Each number is 128 + 32 x the weight over its row's rms, rounded and kept within 0 to 255. Layers, rows and columns count from 0. Numbers have three digits each. The size before them is the row's rms in percent of the matrix's.

# layer 5 MLP down, 192x512, rms 0.148, rows 109-159, columns 128-255
114:181134073135126133153130085080087146141176149149164155192177167209104092137097132087156134134115150093155093130144086131110136201151113092147155117126098118215131120093180101172147118146145142109117071098126123111177065096171154122146099115064182137151125101105097174108123155115105083140106112153118178099117175153099101093055097086136129141125175133140184101078104103130112088162118
102:148174105141093148104079142119135161135163120182157108114120075086120089121166172193078150143144152170094172094175090181067137103097148128101148171185100100162165161093115130057089088160126111157109086122123146101147113110162149109084128113070147108140146165158119082131142093201112142132072154074156152148153127115132123165216125163101167151086175120143142091116167109160178066063116
099:148157179100172092104147081086081116140150116107164102140123119104178135145153148098160092090090153157121091104165122143080117129125113108116149146143130138171170104147157086127048173132089147177115116112148094131137130050093113091096144130162093134174137096125096143105154098168158097098129141129133122125106153220103094120142163154113098137159132107124101169164121078142114119137107
101:191106121136106157091164123116106114115160154131191118135104144092154133142108152133159067095086087131071114115160120139175080168152146114154135085146181165137100149139106122136168151132162097141086125100156124169125077166082175184144086162102128092104070147163158163135125106145138126098173124121120101114144055106146137175122125114138116135115197119081108111164151140173147098110084
103:141107109111099123126151065132165147126112122158104094113124129128126169085134140094164082132117109103136168101147146128116227135129134133113202108124092134155159179173085144101111148145229122154129149134063150102149113177139133082111121164147105108139136078136129127136184117073188099065132098168087145168123208079044138109122153169142093158153090110095114126154126135104109094099151
097:162125128153181093088126127071081121089150124084174093159105141149126154140167122097114160167131124121071136156146118072189105130189122114192119124093143151120171228100136139116113130171131083125177135128132118167182168177101090084149106102151137098134109216118128118114186142115071090106121148150086145169086112079167131136177096105101107146156116156091136157115135177109094103171142
110:093118138186147105146106127064128151156081129076119122122144099122111102144201172199118107168086169079098115164135135180118130054129118231183136102158181151125073135102123175168133141150139075134098110134137112092131122118112108125114073145112166088116117188142198111123152116223102086099118170073158126085094123092121154141148161100140161109094141111107136118163106150156121196036107
094:148082108124105084148108074119150131174149127183114063100170105128103101155170112088162128152167116105186153134092139171174157147165120102142113138109079123097091138146169100106114094139139139118136182142118102144100146210108086099119148124114126199068135159169142124152179129115152119066098101148155112161097187141127114119159155148115120156135104156083123102086136140119092117118147
103:095113114142180112128112146079093178117177156152175098103127091074132149191101078087198119132122107106186134131105154124082083135105086087140154094132108123163120111140119134136153079115152131144175122119218081146162098119150126089194117135068135089133174131124085170180134136113176155076068116149200088098163132208187112141137189153171075109112137119070083112167113111126108124121151
096:151106132120125175129078121188129130137104060148179131143162164098079079147132161125108134133137160121130161116116064143133165155120117165142140124134129131127177147112140123100089127101102131140106118135164143114141167097144159102125130127131078137130061146099158118172133137142154113131150079085089146116104102127109045128145140123213125119183172057153170104096101110122065083150097
104:119194098140152133163140091131093102102130148083144153089117110126061153099068078092093113127143170170120153113169082153092071128094052130097134118150129158203159168100099159099115127085102117109145133217109039142112151110159091090153085124131116110143117073104085145121182172177121174141114141097084149122120151147036090118152119122173072081145135143119112087103110105136143135147178
103:122122104115094109129161119070164139087083058133157128123146088190138182079152127167191085133106166126080107168100119084098165137106044146153156101096120124164102158174139100136120071128103096127129110129057156135126113138149123162137119061107105116070066123135102128153148115103071106096123110108080180134113112032125156142079189139124123164153084156086151163113157113129131136054115
098:133144143079149147162197160148090171127106112109091141151089147158104108108096103140086076068141085153192138092120183120114113110094127184139104097090112142214121134048146106097136122084088134143165110106170123150133159106127119093111092147201068122158154149100131191129166132149162115150143144059161136086150082148138150155173144141173096135119193137108134177134155159133109100102154
104:133164064111145159166078141099099096061169131156134100167150095072157149168127093156200122080114146138177149132100144183129114153143206085133112128145129069122162153201100118146147090164149170158138124140106118128132076207117222143184178108112097109148144120200160146116213091116125142103136108103178129179130150091115100096046105090100118106113125147111176220139121169121173058128114
105:112130147163083111136163125194113140133107036143142119110182120097160117130128153089149114143152155086152126114154101120139116122157140132152178072156136051137169110165132131117142225101097101084144138111111132144110139079130125147198110085168104250108177096124147121143174156084150139090147155158092114161131131142131152064125117117083059113126079127136164136134088126164089138129125
094:127087150131119099168118090132149127191086138054194089043066113130114111122124094079139149130167196083109108131159093188132154123169100120103135098125095174111129108105106157121102134162149112114172138169141175113132142125145105144166100111103156133161155164132154202100111079142128101066106093108154131137132117148101199192135150096142133119177124149055159115163102170154150053079110
101:124070129201130110126131108096115113189087139095142134111153164089126146093139135113112196105149120087074169106130122140145116199122094155189122172169147143092170177104158138129128207144123143094114082154105100120065111085096133100116119130114110130144085163173121163136094120146120161125123146161102139109137166135107104181122145131142142127135114116131183065161120114188160087180133
108:097152175176188091125151114123156143135116132105130085078121113098079095098128188065133111175107168119143129117125121103080105192090093178116127130072111106084131205166062134087170153151098108097113131187109134152115141103148151141124082102133120082163131086143139150186069166154139137123125108124091138148114112147148137174142118109141140125104091113120115139141106126095166081136162
096:151108211105149132158140086159129176117134118091119124100064131173124171078186096127211079119122149132101148111161083128058051134115116142180122101103168114142167144078175098075169126173067134120216139142116092104128123120124111193142080161079153075160161175151106134132095124159095126072152091235158112076131122191154085148098129153133140151155101123081097073186133101124141122111096
099:092161146097097129131134067145116128096149084180118083130095115104176150124113161146125149143119206090108119178180106146098150150163165110119113126167126113161070135109135137141128078139100117116129135080093143170118094157142131129104144118115132106180147129101154150121194052104135089075150117143143121111144093122136133149091122131125159096141150112096115085073112120135094122102033
105:172165123042100073156168162114163165139121071158093181149133169162086156103104150117080193042150117101160059155140114146124130154142183112120144156098147090070151153070146153168096130126060185172107170102125165074081141127157083121113065105137136166101159178133126087137110103103134164128093111201103129104149129115130123124173075183130100125106222136110123160076122132136093129158180
104:090163122120105093129147141163129091111197153130119120118132128147078151151082078081173151078148143089195148099072151121095083166137090164136115093106089066184151139169137166118154207083102123100084070132133143170128153139145165099156153113089137102155158079193128142132179195141176131040066087104219163163057103186120135087108109135132121099162126147033123143113123137136129145111128
095:063075163138183092110102063105116111095120104090145121129189101091111153157132195185104061127137127139091165143152129162130103190137115136182088137145138070067096121135126161140112167142084149157065159129151139121136102100166141141121147110099116145079079136071142117187109168186166122158057180128169134178118113086153159162161110155183095147070134156150124116106102095200149124157154
108:117157137146116102164199161169168107127096097100139129091161129119108155174172137137106154119094098157112059144079217121147114092117149145128162069142170122144079147188165130149084142106145128164172124149095107085118162180107123059082130110111158127051201104122161042130164090112131090106154085081137141208127118157116136099122159123121173162162097103175102132143096127073135158143126
100:174163080156171144141120160159141084076113150136152134151107161137100159103136107103131142102150138099149109141124158113122167133127118070077065135094067125069143069140136131179167064127162164154131104119183108159156100099122086087175112133118135121106171154116131128220124111144113145126119160149133089118144129134087099104134170138127120047194139107086150142174113159117175181163139
099:154158143120132109158107080135109060099143130115096121156105145108151156106076163144151080125159153175102125219192123172154109134120140166119138108102181172143167107088117169144059141119148150103144148143158129128093113056141120130072154086142175084141084160118120122109131107098121096157115116142066151069082131079118160218174105111124171133209081149110141125104143129117131096114119
101:188161136072118175148175151184186093157118142090113134081115121150157100049132107165154160111114140096126089104107096171106138174120161150129177132127134152142179128059132203105165143093140135099100137043033185103129091087084125154158123132129132153100095092161112101109092101110068180112205100096131174149151116084154171086137189085170101131072156121130071120138157117125104071134106
105:201092103150091147171110121162084136125058168159087165169113166098138117110114130124192135084129098131125103132099136136143174122105139138136107144136118166134100143105090100126170084142156133156167178191134125141116157079149139125111127135202175130101136126146127171116114096145110112127080118127074116157158113148157171158113091126112165074121113117159075164171129108170177143083124
112:128183077136123121089144138086111144101170178188102181103062171171104149090092119135109104126107123107137117165140085179095164149094099128128081110157232119201118123155134146151141083105092101142067115119144105099138112133090104148134153198094091156139111062098131118110135159071119098123152114130124067113131130109148106128096124117154111107110148095097134119077124141155121152167160
101:097050118046092158157166112122132164136075085082123198194092099154024129132167133071092104096115129096165097096157123117138100125104118102133095119112163141113134106138068128127120196187120146109112109135110096142116132147111142121128059150148143155163114133115102168107059123168145201145179192153130088068129177184067137141145088143138121215149126183118136115137125087139158134104146
104:131131117165124115129169119166095186116135123053156130126116102148104097119101141171132071121117198070085084116094085124100123186147152129176163107099191192123150122118122141100165150094121120148148140129081138190189116128125129060155106141141104169174120092155146123085118151098171111107132159118080084113139138102121090155182131101119164087117111182083095097146092166107104093143117
107:092132119137103109139159107138148113143187065051149151132169129145065121094140115079099152150111146095146164078090138150192094101199151090217102108076115116106172108098159195188119123096109122098136143090148130130172122088156121083185102130131126169141094199128138128124176149067097152121141132140053108144070160153087128156154145169123105150078181091160102111110145067110144187111117
093:032137161109196119131155130132122088207085071082116129126099133123078155175100106127157147184125159153126213113104148133194150176137119107160103144174077175117171117095146183119098130134138171105112147106095149100133114120136139170147172079143134103095131096170146132159153108127078209115101103124155126203176155174148126117165198136167124160122167168133098051114135153102153089119212
097:100095189075151140062130137081096127091150073128131130092129110127082158164180157126157115141068141105092101170116210089122168181058185074102065146145122151150188134187137111183155150108144127081166108144119094133150094104172071118076144086094096140114115159089131126185155139101156121120145141106092165148126116117110151129158082125087135132152120125145138121102129105109084111111095
106:082148089118090119123126100043122097143077132133134092150134110160125136107156155113055061108171133144111121159151132105135149118157134170139148118129177115104114149104113110114125116096123171082120066149147104193155138116076142117090122144163161174137052101123183115120135122122099140107152121156115113034152143074101161101134046159100092127102111107114114142081110107120066174121147
094:130136102114117181106150103090145169147093103143114119122100159068209118075143091091191120147127106110112155091092121118120093112110139132122125128135168085116104146088078124127122160143138143085146086110137136127107114126119181125118133165130120127163090099137147191155101144099082147112138128110149139243174139104112118113148157104110061120146121112123143144153080136150080124045124
110:161123128092149117137138077126117154166120084173182145065195116058129098151104128108134147132068146128132150070137091076133151121138137159138138089086125134126125120127126130113086140076176156080073108177144106160121167060134148156118124120135143182190117101121186137103069153148154129115098120134136144102176133154154149148128143162157106102093110123100080140143057078135115134143094
096:101171173155151133164117201140194123180120068088132109167124078119140118085075118173135159120169153162085133127095149122135163142141082152127174139085180096112168165145125152140077112149143127139165091153168114119154133104147076135132130085091140094098125109083098118095107112125109120104164138099085093101217124200082135128083177169130175163076078125134073143132167140094119122048237
092:107118195087097076078135062072116151133083127130177120110120121135119156132161193192128120093128164123101118128149128139133163141164062211154110178143125102164093129115132113129110137184156072098160184120179078120127136102105094135125089099110159142093140201098135124124073058115131118165096087207168165137125149054170130136150112150125097135106111135179141113104137117108144127087088
097:122129173175115173167119179111060129118079110115086107127141157136126135079067188162160170169085155079132149112089163120121151145094182127106182096167130126109151114122179137124144197170130173130124111125149198131085174121144125135173184135147091127068166121082118133124137138129115142112159183111101197142148126126129112108159111106065097127168145145097127145116129158151167130126124
096:128144174128141103106119126141176108091141121190087139128120154099140168150126137055081141151071080087105115128162145124124135090070157163207123111113120191082143095100116089107150127119165138082113081088120150127108044140087107196117108171157130124139179133114141119095061168095128119112156118105175152066166110136069137139096076035170077128122146145153117105094111149093151155159185
102:092161121100085102089077145100139154108141118102169138128147119143117053148173117113091110169135108111118169194071146152079149093147091079176073175149028106110133136116141131127153120166119058183176187152109159126166112136155150139133085117106134105103121171117118075125092109115108121184158114119152143142153091133200164126136066088087136176127112139116175120139138170133167170129144
099:169131156175112109151113120167114167177143107160180139116057129145181136110128196104115153060135139059143171118119129182155143144109146146101111120127125111152149096129168127144107141066101094155110127127169155105158131169101147136137093081051129137097135080077089125107145127092114090142122109154146115179124089119131146097135114125121076137135206143126181112173050096151082116124157
099:131155062138143067099097177130168156125165155206137124096114110127149172098114132131084105160140155105108168128092102120069112152099130160147099164134125168136099152145138095095152125071104194118177149115082076117113089183173125177129048118119121087075092106123126183093123138140139103129116137154074118122097115130124168178073139155069106092146064114166111161161172146123119118153129
093:084120152181160076174116100107132104073118145087120166156128067082106150135052123132135055131123146076132093170096148115105164156160074132109125157135139093158137098157157154136126131166135129154110085156095115100101103198165131118125128116094122188093110188179116123144172098103111149088122128094152084129111157143150128108062075088148099171156170154150097053115167141115135087202138
104:156162115075173113093185117160129174123153083172132200090157114107147189082130120102168130124132144103164137135117174101088150078105176144104166051103180079141094089174116122157096136145186160123110155130107161149137165108067147147158110141179099134133150155128177096133067123101155117131147176121156195168147091151081101100154094088087159105164108095124128117142039144132177103126114
094:164086133072073164109172151111132141134157139131083119140036105151173153045075116094132141121122171183155158088125132139133129080118128160104137118191097127152106115178123123126129187138121137136072110081192142094127144181168157148086120096145037130152137156122157140116126081087104119099112102094137091147156192163117108120097143107127121095141108103114144118121181127201174125120133
096:145116135126145113157135115142114145107149131099137144198118107161132135116177118151162124093107168075187071193160095127109111155128100143088151148121099167119121013128124178179145137150124125137137129110136160081152082165149134147136089098162091076126155097124147132077092163110071128088125078183092182115147097096172113132072171129143122111131137143110115179115140092088099089116201
099:170083124089169113088158107143145121081171127140085164104053163111137091114156118152077145129133185108100148201146109109116122086107141151150139150120149165134081139183085106166156095126188138145147171066118138178137075137120153128083075122116112049116075093114142160117117141112109140123135150186186115108132136093130122104140132108095124138144135154134115093171176130132135123135127
101:127102095093090088076116193121144153119134106193083091155082167113138125108189041119142126164061180143103089125088173119177167128117135140151122092121124146071095127182134118114161125103155165106189168153085109132110121099068132150122122126121117151114128177115138154177121142111103162145105156138146103174114125134208185122184138114058122151138139139129115114127151155114148126131165
093:127152152144158129120138152124118131155108124103118066081109101128143096153154163143146179159073133119112180068103090143159115121112069102106166076152118117135117117159105136033188202115099122128127185084121075098160166082136169118205111166114126146146173151153183129139144179143106120110119097169130107065119177115086126137135133162063094092098036122158120128066078153140113179177148